Weights of a small GPT-style language model, trained from scratch on English Wikipedia.
Size: width 128, 3.88M parameters.
Architecture: LayerNorm before each block, rotary positions, untied embeddings, attention and MLP in parallel.
Training: a variant of SOAP for these matrices, 227M tokens, 3464 steps.
Each number is 128 + 32 x the weight over its row's rms, rounded and kept within 0 to 255. Layers, rows and columns count from 0. Numbers have three digits each. The size before them is the row's rms in percent of the matrix's.

# layer 7 MLP down, 128x512, rms 0.218, rows 0-99, columns 64-127
101:109069098141143113080115122175113119184165081106120107161133073125039113097166167137088101175124090186138132167120117155120096101129144121165092173114181124073130108093142126133126109132134189
101:148146133111121133048151124125104072081091116158126133113093113169141176070117093129163157142118122151098094086056091101129162143159140077087136101061091140076126103134120117103121120077181159
104:116154086168142137064146091060102063089141124113147100102103171127131121076135160157107076101140069175082150124106130163118073142130123058147118153124088144061126119166137171060095138168131124
100:107103083093187126096133116107163187146142189128177154104175165127118114188109119077130149208159065155140080106154167135085126115113152150138182132084112165101174098156118141125128153115159119
101:092105114103125090097124159137141125106111142155115161106110157119115099188183084078090138122104143165137099147144128146151146112082134158118117102130099097183124107076158155133120091134092109
098:126166128140120139103170135186156135107183047110130126133140190168161121115109090116091085126162153132115120138179159158190107132130142223172177075149143148176192128120113139091137150164093176
098:133133130134065178147084157144134130115114157103153154158156203118152173134164118139110157144127138099183136120028094137114164069170093099142149114150143091068133112169145107127125124124152154
098:139142137156138154096195128161121131164160138125118105155104173154097122116136139133178059103089222134185143201101138116165103183146150123103128120127163148109129176134106125107100150144115087
099:105109115184181144103123182125157176182091125130145119141158235160164120097116091110111138150202118108074085173102162144126079109163132159112093093138215128109114185066133126089155113128184156
095:128058142093112174128115128200077091079137202112143111130156100099133136118102181124126125103144145148135090121131132112147169150111139144175069135130150117130081147057123096102172116133160142
102:049114096098125148091144146117111128156155162089175145165143161086166081074119146119133099134171120165193137074149053163187074052130186095137098168151160165151138129111117078157127136072113108
103:110132135132125078082128107130152119094083147125139128067134120163203102057105131137162146154138156142178176145097154132163156136148131126128107177190104087097084087143163094119133108190159118
101:115104118097100164164101106141113155121138137143149125138124117082134151120155118186103146108109126146089160149094139067166125148099146126123132205118124137151120104100064110094129124072143099
097:111132149156063171164134142127094158155156126184147153174089094113149148120142141147156125165116105164110154143170130159094092101051158158099164168141163154153117143155116178144127090121121162
093:140101090061137134101138148107121073137141134118134139078162101145114080089142069152119133131079163126083136142119157119100118134140102089091120138152140088113127166150194118171132121126128154
106:122137092077113125098116126133173162145105115121101165098176139120102101160129166195148085153094164098082133128126137106150135177130135157086090174068119098118132169084164183143082084130102166
096:058097100087150116113200110154176130192134063103082168137142077108089142107158095138132140185154104135084080032137094107113097079100018143189103097155123097143107200135093179106150089152135037
098:109144144163135067106169182082162140170115141136130120100108131122102120079111095122132152077098081152140136172106135101077097160139101154137094090108152127117100142152120092130146180195147113
104:179169133137169142050117109170078112108116143118140130129119121123120082066147134088120169106103185152158090144177092176132176099134107086131173129115093110100080079188120088133109095116102199
100:077147096137140186146134096168197060118153124102079109130148145094124138094085125124129093130113180122112128170180137143110137098131159135177130127105073132157073167168142114168137170125115063
096:120095094171042099180165084123104109129111093153184106154115137165178103116130160095151185177132143145121126191110133132158110090159119143129192134150106107149164161124087134099106153155146153
103:071150097151132083152077168061220135121193142175115091103146147213146116074183117116171052147164195116159127158174211147154126102114074131153097152140114220154160094130113109121125089114115112
094:104097117174100155121118133114039184118138111195133168134125173098110116138150141067180130133110158104151110136145098169161155143143178084102124120111131118149128108138122090112141171157124113
102:099158208103155128165200102158177123110081103142152133128086132146115120118125119150091089170167128116075138164144109136079141100135121101138126127154161157149081075112151088134126144095125147
102:087116143096183114190102052166109115118162184171081131144148132110092082108156099168110168120125173143107172138144091063129130061132139181097090115082123123199159154110155079130101135135090113
097:105060152099082149165131187103152095154082127068172133182131129140113150149089129115084148134170174156104095112060158092094119166167107074119144159174150130147148152066076165130115166109098092
100:191105106152082107175170141119122117156153126116162107085079107172147098171153119090126135079181120153109077144127114165089141092111105224114145138149102114080180072099122122146118150122213110
103:137161121151140161166101143128155194113097065176134051151131094143116134091146140171153125071098057095143173134190143112121116132138095149177149109146135160125183113170048117107115190196154091
098:100124085230120133184161123082121151169085121162138164147122084107135112121114104151125171104117118054096168181148133109102146131129142068119181114114125117180167069173109120164170152083163107
101:133109103178148140083112101098203163147133159180111115110104117137154106117135078174106123110120186146086082130175168122125114124132094149171150129164138094158113039111106099195172134125168090
093:104102146097145128118139124127082149105102138122142186103147128169127151151093126138227135136147128147102126127076150106102105093169149098144079101166110110089105153160172136106111078149162140
098:162125139150133095177113155097157110168123122154117160088150160110183065192164132121139158139118158122126207128153106139125137144118143196171072144183154137139110128106102162175119123127141136
098:144104165117092127091127153100174130186143124163168151117071042138139116148139164113139100140107087160122167131157093115186153119171121158145101170159141095099132120142073112077146132137088101
097:143162154105149121115132135080127146159181121178070119130155119167135184122113099112103156101073069117141116112115159143102140111124183110106137104116152154167117190122184136152144148063148101
103:139171106146120106193083130126136153167156181143142199135139130076124162109104141121084094113132099132097151112094132048031120206161110145105141137176219158148141139173136145074156181065101125
101:154147166164122138140133132097087090122121149068088091125097130078136100152152146122132093153130118204129085134114168158079068081151139084126114142154086106066104128109101110126053119120143116
101:112156162109154184086134190183063123100125147101150122136164128162117102147087185134120139116126192105094070076128129211068128109163138137135079121108116150089146192119089086171127121141089138
101:097138120093099142107102094131134054146109119110152127161143134145104168127111136085153145113121172160165183162111189148133204145105120113114121138075091112126140114125067161204114133101160157
095:160112116110138127068141167168119118158154119085158059130118104081109146071112107165128174076093157099077095142129091114165153072130142167144140111117160147105117175153108091125160127156122145
099:179189161147126121151094136067213123129095159107159119112134110201110163107109136095167146145102123146131134138124135076115104159115131077109131184126136104088152088137063095162139062118130112
094:188106141135103120119167177139124135073074154091060114147158149116134149121108083083140076138156061148109106114138101131158165124146125118148095126114117142165147162110079161172159139178106168
098:154114124082145148196086110143115108194138171116116136160133135130083112146121171119135126155087066110142109129143079144157103135113131134050094134157153129093092066210092129186123133158155119
103:131133111125074131120122145114082153095131073156148126117137070113114116088162103149141149140131168174134159148131157179200170133114155173118098166164135180096082160126110102094120185192167174
102:131128134131133163098106125121177120128085102131122152132168120107120097156143067080155084119113162099160167149165107149177158070103102148106114117117087128168084145116148167214153074059148160
098:188122175102176133191135167067075120143120128153074082108129151150099132127113128154112083159104163086175119106088130142090122165114173143108084132187127133139155077197075207170118154140171096
101:121155150152207169116120181087069119101156135107137155132170138100128147108120149142136193137098115153080183063169127103112177154110148103096110141094109144159158119133097111175172128081160150
110:155132159168128090140149129107102158136170131114187075180148140153178164099132105130167098079145100131130165155134092178100096090144070124109076064122119126140096121142116113109202129095151102
102:148087148135058116199098173076064093136163058092121124120171108097119128144106123117112112118105160107105114137153125132194123194175114139147106146092127127169145120135149145141118131146107151
099:156184128099181115108156161104175210165110159108184141177118117149079147182087140082128170129109155159115111153152103151141138150111125181114105142101082138125129080124152166136218132086181156
101:124110144135122101075060117101124061103128120112109121112115078130076127109143129136126144132144200125075169220126132116181116137130158076129169083119082170136163072129116152142112118099065088
095:123167106138095167122140129128151129072102109102100118108112169141162096186113101059102118129089111105126146128134116121158121123130203170121123074154192092080108133175112046163173094133074068
100:082162182122139103076149113128124133127042145135133148140138145061175167091150124058104139123132120104178072085147096129141100156135091095084085082133109074083122201114111068090096129102171148
105:193155136126164117142163153137139045155102070088133139082162079140121165158170090164118195148104115145151105083149144101149127120135143090198117156174142058111162140128146121131193157138111108
096:105147127133076162132132134160117185155118152126106134140165081079114115179133126094129115146101195139062098123155130148055157206108125063163138071173109068125112141110171174119117175133088149
095:125184100161161136186119110162121128106109072123163077102119138143121141202134160102132139139104043179136107116115158104112113148143141162104138180119187109155094114104156166076140073082155150
102:172093127111100193128120115190132065085093095143155109082148118137154176122122077108175134144143100112161162167084097135149054162144168122128122091137192153173119110097130164082102101120089149
098:143175121053097118160133145106097197099127166123165105112118171152210193110166140141177120156112002109167105151127113129123114108132134098104170093135082175100128179148121056107178074105149177
098:209161154126188160090131127128154124102143146140172105132146163123196111153076107138114156128111134122137086118112176173102199106118118100096066148148077141111133144066123151109122141136118135
106:145153166167178109096136090121131090097130120123094112093088098086129141156069099158167151122129123103113128144161184194123178142163115151107148148189135188112087106092180143089108145143141135
096:155146060138160143113130160185087163110112057144061180132136178171106151116149054104183144181151154124127123121071175122209117126161133054118154121095092156144084071172125147148137171113082134
094:086186111117138135129132113129106082175140125121112158131109104084157126100177162146083190138104130105127142161168094154090123113134134061086145132110083123123167144097089098125155119111134146
098:133115099162127089146106116148081077116168210158143117134126157112102156078144131142161094150126133171100084193106096093142178119176115108126142173096166149158109167134101111142124131114179131
097:123163090174124087153127116177133103091109146146097139112160078191124078140102147122144097167199093115137170182140120144105140120102194129197139132120182077097139125146128129141137111164027136
103:183147122110052144094117187137117066149124092158113107135186144132103121131119124118116099112109132167119102118172085151091118147126169153112101090126110142114172113112203150148129138163171115
095:221104112156138122217090153162068094115127147123112130147115140125120138171140071093125062149134117137124162108127117126119171092174121139157148071058104081115151175140134082038158155125139142
100:145095100128169158118079146097132120154159135064139094095181093101132160112108132118105126144146102133180115079055144108101142134134084091114141143138097151124079148157133079126135072082117133
099:106153139124107149123181120108097156127192140185116100099053131137133095202124170152144112149091104085111139181105141164089050126107092143090061064126100157094129087121128164132144144105122162
098:100147114146138163110138108147193108107161130121139144137138200143152141147125158086142104154125136129109078151184146090101122120155121186117208100051148133159172119130170053123151077136142156
100:136153080079173171150190099132126098110154148114121051133139142132126114195125123127181136070082140138121165141095142107195111112136153073079157139176120188124181145118123142181144136180160156
098:141086112129149152068087098177153139136166149092139129172107076079128142134178113151070081113094069113132158062080106132184085122141104154135098125061092102149040171163103180124149152137195119
103:094137122133152122136160150097168046143168123148104171098093140165147087184118116078142076137112075168113166112082141099093116144114185176147106166127179159104143151127127112123110152153111093
113:083099145191139130110136147166081104152190128141174107174190156206127161120115117174105178127088099128117177140112206125180119125139154151113132169149115151147092139090105163142139152144110129
101:033109161095099065132156134088148158130129091141128197167105160068099098036109170167124099147111113104114154142142079143123118139107093097104139121095185120125149183163105107093148136128136141
094:097188146105134081124112103155118086132147126134129105124081137107135178089185111135091123175201114099145085153069103109076153130124119107147142126105141102127099156125150108153106134092117149
099:084158112097104093084136136131134147116128167138068118089102101095095139124139100104100158146120194074100091113116076113146170157095148133140090167077093108103093135121099101113144138145118131
104:107132145113127091114092117116160128151110167172124132113114097105130101168135164134090175136093163146138158150063112140105193064114168168142131110214095169115092170122119164170110117167105123
101:113168111108124159039132070158114141124111127121098105147094153193141121109116148165088159155130166076095103179161091167113085119153105115113138137096130155140136152173145168083154090164169121
098:143102128236154089154133138133071080126101134163072190152173128100140078169114153140100070129097076143081133093131108089103144135113092196095161119116154158131110151091065155066140096114136138
106:117098067155151172095075118088180129122121089135110117153071164122120111105060074097118135134136096182134101151135156149180094096123161087159079102182105114172125067109155113179118186179121174
100:166133111085114121090111119126111152144148105126201158167090180148133122152209077107146067193154133053208134134166105171204101118045154123121150173124088135136177123137063163102104132130098119
102:114121151117121134153170147133129134082129145098069121126166132106150150148133164132091112153131171164075103128109116149111092173124131067151152155140105097180094151112146140151132117183192132
101:170125096079119094177185118142107107067124153130062138104178134089122121166089100103105103116083068131073175181100139110111086109146132139156169116148193132103137178067102120102098102184091096
100:092114178128144116110082127167228105109164168142098161082166138147144112122175099149117122106093173092199085125130116147101140142127098145135105148130095175101111144135142060093165129138105134
101:116133127099129185132127226075151116079123049182129119111125164157086099120153156132099114088191145146122110112148144081084154068114143155166115104112100118132168122148076213134114121147162132
095:081050140103097152124087074128166118158080137148188105084152145097130058178153107128160138108123127040111129101126105132133128144131151169140162128141139098140147124198139118135122089139168183
101:151125101132142085141125095139113135165132146158145153102103133094154139084134102119160098103081161189174125098077086076173119123112198121085160167171087148118068122131117182099142092087146161
095:105125142155108188098119168116126104149101083093140176131114132080112113137105117125099183151159120138140158139115137194136126147165091167161178030156096101078115133151076137169142152163093114
104:189107124118165074105116145145124062116110154149136153107060129089149149158169102131119141113147115128098141103138151172147125103134125087124100073067079139133095158128089135135116121153110152
100:142081132147139071150151042123077087123177125143097106130130138132205098120141141076109116113092094147119110059119103129138127064151123195164067148155114134124073076132116102132083107120119171
105:120115079149134105181118143098077145128196088116150120134156113123133168155071146149131180137144172153120126116076097184156117149154135111132163129146094144148128110167095142137132070096192117
099:116154108144106148187113139153132154073123091106164124203196107139151141099137149134145139118155076125057098152092165073086098112109127099154193149115094150077131127099116054124090152130098089
098:104171068061125163104184156085106085163125095154097109109137141161094140133170094089153150106083151111182145147154112133183105090127105125206086134095126116122058051134076090170126144160153137
103:120109134179093105133143170095155142133150111162128115142090083135092134116071058088113147139125225095157100081146144100101160107171064129126108149122088148126097185181153096107087206095157138
103:138142215136079103108113101118132142137134143128165147117197164042144134151185135156155159100099116114149110107108159152181127136173095068151161188147191121115183103097099072149136164114171111
097:128137131121154165133092120132141127149078159132127230146111163099103170158069201163175155150134131103084143134106156132146173150204105143110107107067127135187148140107098125087140152134190155
105:136176122095135112131108168146081113142127124086076144102135163109151109128152138134149141123136061162187104150098158124137127190121113150192136145110103116136111147044122133124146138178166173
102:123163130144139154121046114089111161172096063089162150093156128124198135137161143108142134150142055154134090131136113094098072136148104139153148187113086113180106108165125127168150125114124112
097:135166105109122065152089126161156111105126151116095121096153162175123138102114124154128084112065140059099126172150110091109123119122145111158159146165118130193191102106160101108134193106120131
100:124157147161143088195172198163113096089132150154108093092118119124149068185107168136134126118055173111113107142170112184130104169119144156143163139107077144151070139147121157157131150124130173
095:109169112198104157111154108128161097149079031121104105103179153122116091100108130184168131089110185166114162167183131102121083137137138129185103102152111162142098116120100150149087185180162137